From a checkpoint of a small transformer trained on Wikipedia.
Architecture: no biases in attention or MLP, embeddings untied during training, normalized queries and keys, some layers without attention, local attention windows, gated attention, exclusive self-attention, value embeddings, hashed n-gram embeddings, a smear gate, learned residual scales, skips across layers, capped logits.
Each number is 128 + 24 x the weight over its row's rms, rounded and kept within 0 to 255. Layers, rows and columns count from 0. The size above them is the row's rms in percent of the matrix's.

# layer 4 attention query, 384x192, rms 0.185, rows 37-63, columns 96-191
size [ 60  73  84  97 109 109  96 109 107  99 113 100  97  88  92 135 110 110 107  93  97 106 106 111 101 104  97]
[[ 77  84 121 148 168 174 136 156 133 154 106 137 110 122 157 154 150 122 111 184 167 139 102 124 111  92 115 110 101 126 107 121 130 129 160 181 170 149 120 124 129 144 116 146 143 153 133 131 143 125 132 118 140  98 128 126 146 124 132 144 141 125 149 126  97 165 134 106 108 142  81 167 125 110 126 140 128 112 147 159 147 111 135 138 144 142  98  89 117 148 132 125 111 123  96 146]
 [ 92  95 131 146 162 129 117 117 110 105 119 117 124 102 147 125 120 178 108 140 107 138 157 134 167 158 143 149 121 115  83 140 175 152 158 110 168 120  80 129 113 129 151 149 114 143 127 163 130 130 167  99 100 126 144 145  93 120 114 161 183 140 139 133 168 132 141 116  93 128 129 142 153 146 102 141 110 112  86 121 146 146 148  95 130  88 129 104  95 137 103 107  55 105 163 124]
 [124 120 126 159  78 122 157 142 120 165 141 117 138  86 100 148 131  87 102 131 150 149 106 132 120  90 103 171 160 143 133 144 154 137 162 144 113 146 104 136 149 135 123 143 141 151 145 125 143 101 143 124 152 121 105 133 189 106 160  81 118 106 118 121 131  97 176 112 130  83 116 150 171 153 141 139 145 138 169  98  73 135 144 123 120 135 127 128 113 134 123 134  71 137 129 164]
 [106  64 139 136 138 136 135 101 194 154 160  88 122 113 107 101  97 115  95 164 133 116 155 138 131 108 130 150  76 162 121 114 140 137 136  99 113 125 101 156 113 110 146 117 172 153 148  85 106 144 129  93 120 115  60 119 157 142  96  85 109 154 143 109 103 121 115 151 152  74  97 154 135 100 169 109 160 133 148  78 133 148  91 107 136 130 115 131 141 117 145  93  72 117 118 136]
 [155 104 145 130 122 159 148 107 117  63 114 130 119 105 103 134 123 121  99 118  75 115 132 126 152 107 133 137 109 147 106 117 127 158 112 131 151 130 148 101 124  63 128 136 142 111 127 149 129 142 129 146 130 150  98 102 154 154 112 176 163 107  95 142 143 123 134 125  95 145 133 118 123 135 128 101 142  98 115 124  68 104 112 106  98 105 117 141 117 162 113 113 112  83 124 142]
 [101 175 142 108 144  71 135 146 136  97 142 108 123 143 162 117 136 133 165 136 120 107  95 136 158 101 109 139  80 128 122 113 163 122 151 120 115 138  76 127 108 152 133 167 140  97 104 145  99 157 118 107 116 145 154 161 147 116 118 126 194 135 108 148 143 158 130 142 130 117 144 162 121 147 136 116 132 185 158 112  90 158 171 137 151 102 155  93 156 108 125 151 153 154 104 128]
 [143 170 138 102 102 166 158 111 102 117 120 151  99 139 149 174 123 165 136 150 121 126 109 126 135 148 114 106 103 153 117  86 121 125 119 144 121 174 169 152 113  82 139 142 134 122 117 101 122 182 129 110  77 168 143 134 127 161 148 165 136 152  97 154 125 136  56 115 138  83 117 119 144 105 160 128 119 129 147 127 136 150 137  81 160 162 155 101 139 108 105 146 120 136 137 106]
 [144 103 150 125 151 118 128 150 129 168 137 123  94 145 157 141 137 111 126 119 136  94 138 141 128 133  84 129 112 142 135 104  81 144 138 101 119 144 155 102 103 113 114 118 114 145 144  93  92  79 124 145 123 123 177 113 116 169 165 137 115  99 106 189  78 123 126 160 179 135 122 133 140 126 129 131 141 140  91 128 104 120 121 158  75  97 125 129 115 154 176 126 125 138 115 140]
 [126 161 122  95 152 102  74  90 126 130 157  87 109 120 128  82 145 101 114 116 109 133 142 172 100 125  98 119 137 105 109 127 151  78 121 103 107 106 135 122 113 144  92 134 109 113 103 178 136 111 112 132 133 110 118 140 111 121 117 140 108 153 121  97 122 134 107 139 149 115 137 110 133 149  87 120 101 140 141 121 159 171 146 101 133 109 149 113 141  76 114 162 156 135 132 114]
 [ 87 127 104 136  98 132 134 119 109 152 154 159 158  89 132 130 114 152 154 147 167 129 104 149 156 133 151 143 177 108 100 131  78 112 157 134 128 127 122 139 115 122 142 117  70 159 127 114 161 129 165 126 109 148 151 123 112  97 136 101 171 141 161 135 118 143 154 113 103 181 141  96  84 129 138 145 137  91 104 134 129 144  87 154  98 102 146 175 159 141 123 131 135 156 105 123]
 [106 148 116 133 125 128 135  90 112 146 145 144 144 145 140 166 111 131 103 153 157 142  81 111 117 125 120 115 120 119 148  94 150 102 134 184 113 120 130 129 113  76 179 135 130 140 137 134 119 111 136 100 117  95 143 141 117 133 158 148 132  70 124 107 124 133 140 111 113 152 138 142 134 138 198 183 123  90 134 153 105 130 132 163 147  96 155 118 176 128 148 179 134 125 145 113]
 [100 119 143 152 126  69 169 107 146 138 149 111 130 134 114 150 145 110 122  97 143 141 128 148 104 100 149 167 167 136 112 136  77 109 133 100 112 127 120 136 141 138 113 163 150 118 135 118 107 110  97 157 156 134 146 123 138 146 148  72  85 146 155  82 102 122 156 135 145  91 160 143 145 130 119 133 133  90 108  84 155  96 162  73 120 128 101 137 144 138 152 125 145 127  90 137]
 [133 139 194  81 120 126 169 143 112 130 151 123 125 166 127 125 143 137 154 122 128 116 117 117 130 134 112 114 150 141 148 115 112 130 134 127 113 118 154 138  64 136  73  99 130 132 147 116 104 114 168 105  99 143 143 119 106 154 148 155  96 149 118 169 137 124 127 123 147 109 159 110 148 129  94 140 101 156 123 118 121 138 124 132 124 145 157 142  92 131  93 150 125 129  83 120]
 [120  93 143 123 153 108 126  72  88  98 158 132  96 127  89 155 136 139 121 145 150 139 126 153 142 146 112 139 135 150  92 116 186 128 116 145 159 144 138 141 143 104 116 123 126 114 120 137 137 136 145 132 119 131 139 131 114 114 170 111 145 139  94 128 125 119 176 142 129 108 120 136 128 156  94  95 102  98 121  85 152 118 188 148 120 176 170 102 158 132 131  93 130 102 131 124]
 [103 154 128 120 125 148 120 121 102 130 166 154 127 135 121 125 166 102 116 111 161 102 186 149 135 120  73 101 133  92 155  95 159 110 158  74 117 180  94 162  93 103 130 121 143  95 114 150  98 116 123 142 116  79  94 141 129 138 106 137 110 151 123 101 154 152  98  76 129 113 123 123 135 111 153 125 128 167 136 141 147 105 160 155 171 101 121 118 146 159  85 126 113  93 128 117]
 [163  80 160  96 127 159 169 175 140 117 107 122 171 100  88  99 114 120 120 103 156 135 153 129 130 109 142 154  96 167 101 153 136 144  89 155 123 137 137 104 132 179 113 110 135 114 118 115 146  62 136 141 144 139 130 134 114 120 142 144 128 109 140 126 153 123 136 144 148 156 101 133 125 142  92  95 108 156 116 141 123 132 143 134 134 141 101 123  84 115 133  72  90  50 118 109]
 [136 114 113 120 104 138 136  77 106 154  90  95  96  79 100 134 132 149  91 104 153 139 107 107 145 134 149 144 135 159 137 155 148 118 128 173 134 134  87 138 114 116  54 116 143 117 108 142 131 120 154 127 160 101 136 159 177  95 121  86 145 137  93 136 173 120 139 116 108 133 150 125  87 135 120 121 161  89 133 158 130  98 102 129 132 140 136 101 140 156  96 133 122 115 156 125]
 [167  97 122 135 109 107 102 148  89 128 114 101 108  93 103 118 109 136 141 112 172 134 140 132 126 110 109 157 124 135 104 146 140 146 124 126  95 144 145 122  99 148  80 120  95 124 132  95 151  70 123  96 141 123 169 128 139 147 145 102 108 100 147 111 154 123 160 142 138 133 168 124 121 120  79 137 173 109 133 148 133 158 156 164 132 118 124 136 114 144 121  97  63 124 142 117]
 [123 138 116 103 126  99 143  92 121 106 140  88 130 145 136 143 129  85 123 146 156  97 132 130 128 117 178 116 160 110 126 137 163 144 148 159 143 125 149 164 159 104 120 103 111 105 150 176 114 136 143 131 154  75 123 119 108 100 145 134 113 123 102 109 114 150 159  87  91 105 145 148 128 108 126 109 136 154 107 155 142 123 122 110 175 155 123 129 136 152 126 136 125 102 119 147]
 [170 128 148  97 171 130 168 128 113 121 146 141 156 116 150 122 159 136 118 153 136 143 139 131 147  89 132  95 130  85 110 116 111 106 158  92 143 101 120 111 167 116 126 126 106 132 157 165 134 161 105  54 144 104  73 148 174 140 112 111 111 100 142 166 104 120 108 123 107  85 163 146 148 112 134 141  94 146 161  76 137 124 140 108 120 143 118 111 112 131 143 112 131 113 112 116]
 [ 91 146 154 105 166 151 185  95  95 151 106 147 130 139 140 126 152 168 108 123 117 133 139 116 103 140  93 127 136 107 106 129 117 140  97 154  84 143 149 161 128 154 139 109 121 131 122 121 118 140 131 118 126  94 150 122 130 115 173 115 119 141 128 138 145 136 130 135 126 130 120  73 110  95 149  94  87 157 139 136 123  97 124 132 140 157 135 109 123 161 124 164 136 111 127 166]
 [192 159 150 146 151 140 163 150 112 142 140 125 142 142 115 140 125 136 167 125 187 119 150 140 148 114 153 137 121 121 120 128 113 107 148 152 133 118 108 119 115 182 135 108 164 140  99 124 157 152 155 117  84 132 153 125 141 164  87 155 151  99  98 145 108 103 119 113 175 121 113 151 125 119 115 133 154 131 150 153 178 120 106 101 129 148 115  97 124 162 127 140  95 112 101 125]
 [130 111 143 116 113 127 189 121 119 132 163  99  98 125 122 108 138 132 127 155 135 138 113 133 157 116 138 117 125 139 123 124 176 108 143 170  87 142 151 144 141  97 117 117 134 144 118 173 162  99 155  93 129 165  89 143 140 111 112 122 106 183  81 167 100 130 139 106 122 122 163  91 107 131 115 124 153 117 131 137 150 104 100  57 129 115 161  91  88  87 162 123  91 107 135 111]
 [117 127 121  99  89 110 148 115 132 111 114 159 103  79  92 141 115 162 135 157 120 138  71 120 125  92 150 182 139 179  78 181 111 139 136 143 145 140  80  89 103 123 119 108  87 125 123 125 131 108 167 110 131 128 152 146 145 122 169 138 140 125 136 130 143 141 170 140 104 122 136 132 142 133 100 113 135 132 140 170 140  98 137 158 102 145 141 110 118 120 122 132 134  89  65 125]
 [103 119 157 166 106 123 174 102 174 130 141 108 113 161 136 155 147 125 101 139 116 107 159 137 151 164 157  80 145 139 165 101  85 133 114 129 113 117 120 153 145  83 111  78 121 130 119 124 147 123 132 127 120 116 104 128 119 157 141 105 171 143 109 139 116 110 116 103 170 117  98 112 149 132 100 163 127 196 116 120 114 167 116  76 140 111 185 120 142 121 124 132  80 121 134 144]
 [145 120 117 130 159 129 125 107 146 164 135 113 121  99 150 123  93 123 149 146 153 107 142 153 183 138 145 168 113 147 153 176 111 127 150 132 133 135 115 106 139 112 132 106 150 109 164  82  96 118 133 137 143 116 165  90 148 131 173 103 135 156 106 142  96 128 125 139 150 156 117 103 151 157 158 133 174 143 157 121 148 118 113 144 110 118 152 138 186 121 117  95  74 134 157 156]
 [ 87 159 155 178  88 117 131  68 147 166 122 115  97 149 132 187 182  98 176 154 114 124 133 146 131 124 159 119 135 123 123  98 144 131 172 151 127 162 123 120 121 135 109 146 173 145 126 124 127 147 121  96 175 127  99 115 125 159 138 141 157 134 120 102 133 116 141  84 114 111  99 114 100 158 151 118 125 122  88 159 117 115 120 132 118  94 137  86 178 164 123 124 131 136 146 178]]
# layer 4 attention key, 384x192, rms 0.189, rows 37-63, columns 96-191
size [ 62  71  93 111 106 107  94 100 103  93 103 109 107  91  97 125 111 111 101  85 104  96 106 111  97 103  92]
[[113 144 140 142 152 133 128 130 104 140 105 122 144 129 134 141  97 114 125  97 150 133  87 167 117 140 119 157 156 120 130 116 119 114 118 102 129 188 148 138 135  58 111 128  72 109 154  89  92 128 138  73 126 118 146 138 136 138 130  85  90 147 129 131 112 116 108 120 147 182 110  80 118 125 118 137 120 107 152 137  75 117 127 125 103 114 136 127 133 135 171 112 133 129 163 149]
 [121 133 113 115 121 121 123 108 127 127 145 162  82 163  60 127 133  95 167  79 122 149 110 136 127 105 102  83 114 145 134 101 137 143 136  70 160 129 140  99 117 195 130 133 157 123 130 139 112 102 113 153 135 142 128 151  83 127 163 130 139 102 148  95  95 108 128 124 148  94 128 124 139 139  68 144 121 125 101 152 144 103 154 105 130 168 130  77 166  78 159 121 169 125  80 151]
 [159 108 127 119 123 109 190  98 110 143  96 165 146 141 124 119 152 118 131  89 170 159 152 103  90  97 108 152 116 118 127  98 151 121 116 112 127 151  78 132 133 109  93 103 128 111 112 130 123 126 130 118 144 129 122 140 155 125  97 133 110  77  98 123 138 154 138 164 146  96 134  38 165 137  92 114  99 119 128 159 176 105 121 159 138 124 123 107 121  91 133 135 166 165  85 126]
 [149 109 137 141 116 152 151 110 144  81 125 164 106 128 135 144 150 121 138 105  61 119 123 119 152 134 145 121 141 152 117 169 129 119 101 109 131  96 135 138  87 110 127 125 148 117 144 120 149 127 110 146 164 182 142 140 151 113 157 169  94 118 171 106 154 166 120 118 116 133  94 113  98 127 121 105 152 108 137 127 106 121 156  95 152 128  95 148 135 144 158 109 124 139 157 136]
 [109  94 134 111 131 116 129 103 139 128 137  81  93  83 168 153 104 167 121  97  60 134 161 117 143 105 151 141 162 165 102 143 128 130 137 137 112 157 131 109 115 112 101 135  86 130 148 132 151 116 139 100 108 166 131 144 114 116 154 139 123 131 128 115 127  78 163 150  95 126 135  85 141 119 136 145 158 117 110 132 147 118  87 165 123 159 114 142 119 168 130 147 126  93 172 128]
 [124  92 137 136 109 113 195 150  94 113 127 115 157 128 164 103 135 136 116 167 121 161  96 147 143  86 186 151 107 135 143 120 132 140 152 146 142 114 100 160 159  86 128 155 120 131 115 111 138  99 129 137 113 134 154 103 133 106 103 115 120 152 146 193 156 156 146 148 179 154 142 125 126  91 146 116  98 123 149  53  75 161 144  85  91 120 131  78 126 143 138 146 109 121 142  92]
 [139 137 166 129 117 118 148 114 138 121 109 115 152 146 150 109 113 143 124 103 108 198 157  76 166 126 153  65 124 137 128  93 116 167 110 134  88 120 122 111 154 115  71 127 116 134 120 156 154 111 142 126 101 162 131  96 119 148 139 157 166  99 103 150 142 145 127 126 140 115 129 112 129 141 128 128 117 125 143 116 132 134 117 113 115 113 157  69 144 136 140 134 142 157 123 141]
 [165 151 150 117 122 135  94 122 121  90 157 135 159 139 113 128 110 133  90 161 123 102 143 102 141 154 102 116 106  87  98 141 127 144 140 145 140  95 127 165  92 122 123  99 128 180 121 160 165 153 103 142 121 113 176  73 116 106 121  78  99 100 179 143 123 104 153 148 137 123 163 119 142 122 165 129 114 104  89 147 122 103 130 127  87  73 163 126 110 184 140 111  92  98  97 112]
 [ 96 154 115 145 109 144 126 140  99 148 142 138 129 136 106 121 171 140 111 126 138 158 148 152 138 117  97  90 120 103 168 149 103  76 140 109 135 133 114 130 171 151 130 161 163 118 157 137 120 175 102 120 141 105  70 132 110 154 130 104  95 128 133 144 151 137  96 150 145 146 129 153 115 139 144 104 123 166 133 134  75 144 138 141  64 139 139 168 120 147 141 120 121 139 121 136]
 [109 112  99 138 161  93 100 152 112 109 153 163 156 156 166 120  80 137 136 142 120  98 110 169 146 131 131 113 147 101 118 121 147 158 101 161 148 155 155 113 112 169 172 111 131 171 125  95 127 117 131 156  97  94 108 133 124 110 109 116 173 111  90 133 143 127 130 127 137 178 123 152 115 130  76 104 143 149  99 172 151 139 160 158 141 109 104 105 120 116 109 156 122 168 166 123]
 [146 148 133 136 138 107 139 134 142 130 146 136 161 149 146 142 110 133 111 115 140  69  99 108 146 188 130 130 148 133 152 127 115 122 149 131  75 156 138 115 118 146 156 130 128 150 120 118 165 126 113 101  96 113 142 116 108 153 131  86 161 101 137 206 137 123 142 117  88 155 134  91 148 136 130  95  71 129 106 131 141 130 157 154 131 136 137 126 160  92 160 109 127  89 117 111]
 [137 132 116 118 157 149  94 127 176 133 115 154 112 141 125 119 147 150 113 102 179 122 146  92  72 100 124 168 121 108 148 117 129 120 136 150 151 117 170 128 139 164 127 148 120 146 113 110 134 148 103 152 134 121  78 112 145 127 157  76 101 129 141 162 130 162  78 148 156 134 140  93 145 148 190 151 117 126 136  92 120 130 102 131 106 107  94 136 160 120 142 136 150 148 135 124]
 [138 122 144 137  91 136 117 119 124  95 126 177 127 107 139 154 143 128 124 109 109 121 160 150 118 123 134  67 176 132 127 137  92 104 138 117 160  92 130  48 128 165 134 128 173 136 122 142 134 146 110 161 128 136 141 132 115 104 118 119 101 143 132 117 114  95 183 161 132 114 112 170 122  89 103 116 153 156 130 146 120 111 131 106  96 160 104 142 132 112 106  98 139 173 169 134]
 [212 137  71 120 126 109 143 120  73 150 141 148 103 174 138 125 121 153 113  96 126 125 119 119 132 135 107 135 140 155 110 110  85  90 155  87 126 136 107 100 124 163 152 106 126 114 160 135 102 104  82 143 133 112 116 111 112 144 128 186 159  52  93 116 118 107 115 165  88  87 176 127 141 154 135 107 144 155 159 151 143 106 160 132 123 155 126 132 108 141 118 145  69 108 128  96]
 [160 153 162 148 137 127 144 109 134 116 112  95 133 168 159 154 120  87  93 169 185 121 108 153 117 157 113 124 122 121 204 162 152 149 115 118 112 113 124 107 155 142 109  75 169 140 106 153 147 120 114 129 139 133 150 186 149 141 135  98 170 145  94 110 166  83 123 111 109 114 130 112 183  83 162 106 122 160 159 162 105 140 142 122 123 112  86  97 140  99 162 129 138  90 164 133]
 [140 110 118 104 136 116 106 112 141 139 102 131 141  81 134 126  67 118 134 133 117 150 138 158 129  95 143 144 153 157 102 135 139 129 133  90 111 147 106 137 135 116 115 122  96 128 118 149 108 104 149 127 159 177 169 102  81 117 161 140  83 151  79 127 117 110 167 137 145  61 125  85 131 133  95 150 166 106 103 144 182 110 145 145 132 108 106 140 109 125 115 106 129  92 151 101]
 [158 129 121 136 150  93 124 145 134 172 137 145 132  90 106 104  90 102 140  93 133 136 134  91 117 127 145 163 115 125 137 176  91 114 115 143 118 126 123 152  95 101 102 128 126 168 147 124 155  98 141 123 180 146 122 116 104 155 145 150 135 118 111 117 148 159 184 144 121 126 118 119 105 116 114 135 142 139 100 107 187 111 125 120 136 174 117  96 143  89 110 129 183 160 138  97]
 [126 105 109 126 143  64 132 127 107 163 143 147 101 128 107 130 117 131 111 122 130 139 138 117 139 109 128 142 130 135 103 141 151 117 130 126 129 147 124 179  89 113 199  81 108 111 170 130 145  65 109 114 142 130 146  73  93  79 144 150  85 137 116 126 157  76 167 153 117 115 138 102 150 136  89 118 131 104  95 141 171  92 168 121 112 140 118  82 125 120 116  94 144 125 140 156]
 [101 139 139 115  95 156  93 136 102 132 131 107 106 138 128 141 128 107 101 119 138 138 125 175 104 121 114 128 152 152 146 105  87  94 148  82  86 142 197 109 117 186 125 107 140 117 138 122 117 155 160 153  94 107  91 102 108 118 149 149 138 123 124 138 124  82 162 121 121 138 162 149 185 126 178 124 122 132 150 158 112 130 115 143 117 140 118 191 121 109 152  90 109  94 131 128]
 [138 147 151  80 149 135 124 129 103 112 147 142 101 122  79 141 153 133 128 133 107 121 156 106 116 156 121 159 117 136 133 112 156 127 131 131 135 121 153 105 100 143 147 133 103  99 128 151 120 115 141 163 130 120 160 148 140 117 119 102 143 137 135 152 124 147 114 176 133 129 196 114 120 134 136 127 136 100 155  85 123 131 211  96 141 151 148 113 122 131 134 142 106 152 134 147]
 [137 184 130 120 123 119 140 149  98  94 108 159 150 124 101 146 130  98 116 130 122 172  86 111 128 135 124 123  60  51 120 129 133 166  98 150 163  97 135 135 119 162 111 150 166 149 136 121 137 166 103 158 120 131 101  88 112 155 108 106 132 114 121 144 135 115 131 117 151  94 110 175 154  75 137 124 115 167 113 101 147 118 135 115 128 132 179 117  93 110 125 136 136 120 139 136]
 [135 152 179 154 149 164 157  98 102  93 152 113 129 144 109  98 122 134 133 109 194 119 126 147 145 133 146 110 108 126 135 118 129 140 176 127 145 182 135 132 124 130 130 129 116 108  73 122 117 137 129 165 128 123 160 110 116 121 162 157 142  77 116 142 117 125 113  89 100 131 123 100 134 141 126 149 126 164 102 162 164 113 101 152 116 136  95  98 164 130 127 100 113 139  97 156]
 [136  92 113 146 132 134 107 125 128 136  92 106 146 105 157 129  97 139 177 109 116 148 145 129 128 106 111  93 135 178 138 113  93  94 110 114 125 123 128 117 111  85 125 128 118 127 153 121  95 127 123 103 166 123  92 169 101 124 122 143 108 109 102 130  96 151 134 143 110 178 159  92 123  78 102 126 160 152 144 149  99 110 153 134 135 115  75 150 133 121  99 112 131 115 109 177]
 [144 107 153  89 107  96 131 128 109 120 103 120 120 107 129 158 120 141 149 105 117 110  90 126 147 113 146 151 149 171  66 115 114 156 139 117  96 130 141 122  83 118 125 126  93 170 129 149 125 111 133 122 152 155 129 130 110 142 155 184 109 115 115 108 114 137 126 149 113  96 116 148 138 101  88 155 122 142 104 147 221 148 144 171 101 151 102 126 136 122  96 105 163 125 157 105]
 [115  98 173 101 121 163 141 163 106 107 179 153 137 150 139 121 126 153 113 106 126 101 173 102 104 163 115 119 117  97 135 127 108 123  89 102 145 103 168 127 116 125 101 139 126 121 111 101 168 136  95 132 102 141 126 158 139  89 140 150 135  73 148 123  86 116 111 139 117 156 164 109 127  95 138 145 123 185 154 123 100 155 122 146 108 116 131 150 116 125 113 122 114 126 137 145]
 [144 129 113 122 155 136 155 118 116 124 182 153 113 125  91 101 131 158 131 140 113 102 120 125 154 103 119 134 101 121 129 177 116 150 100  71 104 122 125 131  93 113  81 121 134 136 162 126 132 139 135 108 113 109 135  99 104 125 162 156 135 145 153 114  97 106 158 122 105 172 148 108 143 123 132 114 113 114 105 150 138  90  99 103 128  99 102 118 143 143 102 140 116 112  59 107]
 [135 117 155 102 127 142 119 101 156 133 167 146 114 149 138 137 128 134 156  98 102 112 126  77 117 125  92  67 147 124 154 134 106 140 161 109 121 114 166 100 106 125 128 115 117 147 143 128 145 124  85 148 104 129 119 157 129 116 132 147 126 126  86 119 154 120 101 115 148 144 117 145 152 144 170 125  76 185 123 134 126 122 125 159 127 147 119 130 160 117 138 146  96 104  77 160]]
# layer 4 attention value, 384x192, rms 0.199, rows 32-40, columns 96-191
size [ 91  96 124  97  91  87  80  83  89]
[[128 116 154 127  94 107 123 133 113 122 101 163 127 124 128 148 128  78 135 134  95  93 159 124 122 155 136 117 151 157 111  94 121 124  91 101 136 132 125 160 133 139 118  95 104 145 120 139 125 116 110 135 101 113 126 117 107 129 166 141 147 118 130  95 115 120 147 170 121 106 121 129 138 129 116 114 108 151  79 136 115 175 147 146 133 137 180 109 153 135 130 108 147  65 139 139]
 [132 140 114 161 123 144 130 126  95 125  77 109 111 134 117 103  96 122 137 119 139 117 115 139 125  86 107 111  77 124 109 129  94 119 166 174 107 116 140 168 118 146 162 131  90 138 153 121  93 166 151  98 119 178 110 110 120 127 121 176 156  91 136  81 162  96 119 107 142 148 140 102 104 150 148 100 149 109 144 100 138 125  76  76 148 108 115 135 124 142 141 114  99 183 139 138]
 [140 116 178  87 141 135 124 116 106  98 127 166  68 130 105 155 110 147 153 102 141 142 159 129 134 145 118 117 138 107 118 135  97 149 109 135 161 127 153  87 101 128 111  77 126 140 114 117 101 142 166 156 121 133 112 148 103 130 138 187 179  81 121  98 136 134 153 129 100 105 145 142 155 140  99 113 101 155 170 165 161  86 130 134 120 184 145 109 132 150 137 127 121 121 135 119]
 [ 90 169  63  97 156 110 155 108 118 112 116 153 139 126 140 191 135 131 143 122 140 108 144 109 138 133 189 166 127 135 155  97 142 113 133 129 109 156 101  88  79 116 127 105 130 116 128 129  85 123 105 121 109 133 188 144 145 152 124 132 159 106 147 120 130 164 150 152  82 134 120 139 153 163 158 142 139 111  91 131 102 138 144 127 132 108 154 134 144 147 145 127 134 139 140 103]
 [ 55 136  92 116 119 118 116 161 160 154 134 155 161 133 116 116 146  94 115 125 137 166 162 154  95 130 133 166 108 132 132 111 142 148 114 141 113 125 127 192 131  96 107 149 117 136 124 140 132 115 122 128 143  91 100 161 157 117 171 140  89 147 121  76 151 100 107 130 143  97 135 130 115 139 124 163  82 141 103 129 134 132 126 119 135  85 108 127 123 117 170  91 161  81 146 118]
 [118 125 109 167 143 140 107  88 148 126 111 152 175 117 126 148 141 137 132  97 143 135 107 104  96 149 137  71 158 124 140 150 124 105 140 160 106 118 135 134 116 131 135  99 123 147 117 145 147 131 130 153 134 125 164 187 134 115 175  94 123 107  95 117  85 156 182 149 119 110 126 143 134 153 143 142  75 169 121 148  83 138 168 170 144 143 140 113 152  93 114  84 126 160 157 134]
 [160 123 129  84 114 125  93  91 121  96 125 102  74 124 185  85 113 135 147 167 121  92 166 175 118  85 125 125 104  94 108 118 116 105 109 147 126 139 138 150 185 120 113 123 107 144 121 142 131 135 134 113 114 106 141 134 116 105 143  86  88  93 136  82 101  97 161 118 119 105 119  86 104 124 105 156 125 154 137  96 123 176 132 139 171 108 138 124  93 112 148 103 128 119 149 121]
 [149 100 114 119 137 163 165 163 159 140 132 112 172 111 120 119 115 125 117 111 155 125 182 171 118 104 107 121 109 163 152 120 131  85 161 110 108 111 113 165 139 148  93 136 154 121 108 119 116 158 134 134 128 143 124 143 128 147 119 117 128 145 154 132 126 127 133 163 103  73 149 170  95 130 105 134 113 124 143 146 128 142 151 133 102  98 155 124 139 158 147 131 174 139 108  96]
 [112 141 109 147 123 117 149 145 108 128  81 122  92 112 146 120 123 168 140 126 136 124  91 122 133 150 127 115 152 153  99 141 143 117 176 123  79 133 105 133 132 143 139 143 155 134 171 181 114 142 103 102 131 126 102 152 138 115 118 127 133 144 150 109 132 144  71 141 188 148 104  89 113 125 144 118 122 128 134 152 101 105 137 142  98 102 147 131 128 133 106  99 102 147  87  98]]
# layer 4 attention output (transposed), 384x192, rms 0.14, rows 32-40, columns 96-191
size [ 88 100 127 104  97  92  85  95  91]
[[109  94 146  99 180 158 125 138  89  88 156 115 108 157 151 140 116 125 116 173 124 130 140 111 138 126 144 104 147 147  73 115 156 156  97 133 152 101 118 125 161 149 121 119  90 153  84 113 118 147 140 151 133 117 112 127 162 149  96 149 114 121 122 139 100 103 127 143 137 119 154 143 156 149 109 121 107 152 118 136 148 118 139 127 140 153 184 144 117 110 112 162 138  94 150 150]
 [127 110 143 166 101 100 108 125 115 139 130 142 124 146 148  96 123 134 155 134 117 117 133 154 148  88 152 127 149 149 108 106 103  98 166 139 106 101 124 149 119  97 106 156 146 150 109  97 117 172  76 144 107 157 106 127 111 118 169 122 103 168 112 110 160 113 142 121 109 126  77 150 106 158 144 131 152  82 149 158 128 134 112  91 117 132 113 128 104 160 141 115 102 157  83 111]
 [138 117 164  97 138 128 142 107  79 103 130 174 101 149 111 168  89 141 149 136 156 112 140 133 139 134 136 117 165 152 102 131 118 163 139 137 129 144 151 103 117 139 116  63  88 118 125 118 111 102 176 160 106 111 127 123 108 120 152 170 154 113 110 111 151 119 137 131 137 111 150 121 118 147  82 136 122 135 148 160 211 130 146 165 121 183 152  93 158 149  97 112 137  89 114 139]
 [ 74 162  80 138 107  89 157  88 138 107 113 108 145 110 129 178 134 126 123  99 142 136 104 112 145 115 178 135 104 101 119 127 102  93 135 102 119 155  93 114  79  91 119 137  71 159  95 102 119  97 118 120 138 121 155 122 128  99 104  83 144 126 147 128 136 151 130 148 133 146 137 107 149 129 125 115 104 122 150 149 138 162 135 130 125 114 156 146 154 141 139 166 159 154 154 124]
 [119 118  99  91 122  92  92 125 161 122 114 145 124 123 150 129 121 133 133 127 123 121 148 124 113  89 105 127 149 110 129  98 137 108  94  97 116  80 167 156 110 136 111 142 116 100 114 127  98 105 127 130 176  85 140 165 114 148 158  99  64 158 122 145 141 137  87 174 128 134 146 115 122  90 125 139 146 123 107  95 132 133 112  97 142 124 135  98 119 122 107 148 163 151  91 151]
 [121 102 140 131 142 166  71 157 147 147 112 169 175 126 143 146 115 106 126 131 116 166 116  91 107 142 129 151 160 154 123 136 119 136 120 107  89 126 139 110 139 154 140 147 137 174 120 109 147 168 123 164 110 125  93 116 203 153 165 123 114 139 119 133  96 143 185  97 118 124 147 158 160 126  87 114 184 173  72 141  63 118 175 118 154 126 126 167 112 125 125 117 178 108 131 147]
 [158 134 138 129 137 147  83 132 132 108 115 147 141 131 101 117 148 104 177 183 126 149 113 110 137 134 109 116  89  74 106 129 157 124 110 144 153 117 127  79 155 129 116 102 151 121 117 172 125 137  83 116 114  99 110 139 140 149 141 140 145  94 116 147  84 127 150 126 129 137 135 129 139 119 172 130 122 157 107 132 110 116 174 106 117 129  69 180  94 128 161 113  99 117 125 137]
 [145 145 150 119 128 124 135  91 146 116 122 159 170 129 155 129 135 133 113 143 118 132 118  96  91 106 123  93 138 153 117  67 151 147 133 114 115  75 130 127 121 137 162 123  90 148 130 100 124 102 141 133 136 159 120  87 109  82 154 128  78 161 127 119 134 167 106 141 134 152 176 158 108 147 128 150 170 100 111 200 111 145 113 139 158 137 127 116 120 112 143 117 103 102 131 120]
 [159 158 104 152 145 172 136 119 123 152 119 103 112 109 119  82 131 156 104 127 133 129 123 121 149 136 114 141 115 113 120 130 147  86 107 139 141 136  62 134 144 111 104 138 166 106 119 135 168 119 139 186 135 149  81 129 159 133  94 105 118 123 123 115 140 122  85 121 111 147 107 130 117 102 165 110 146 134  84 149 112 131  97 108 114 168 129 139 120 116 134 136 105 148 133 141]]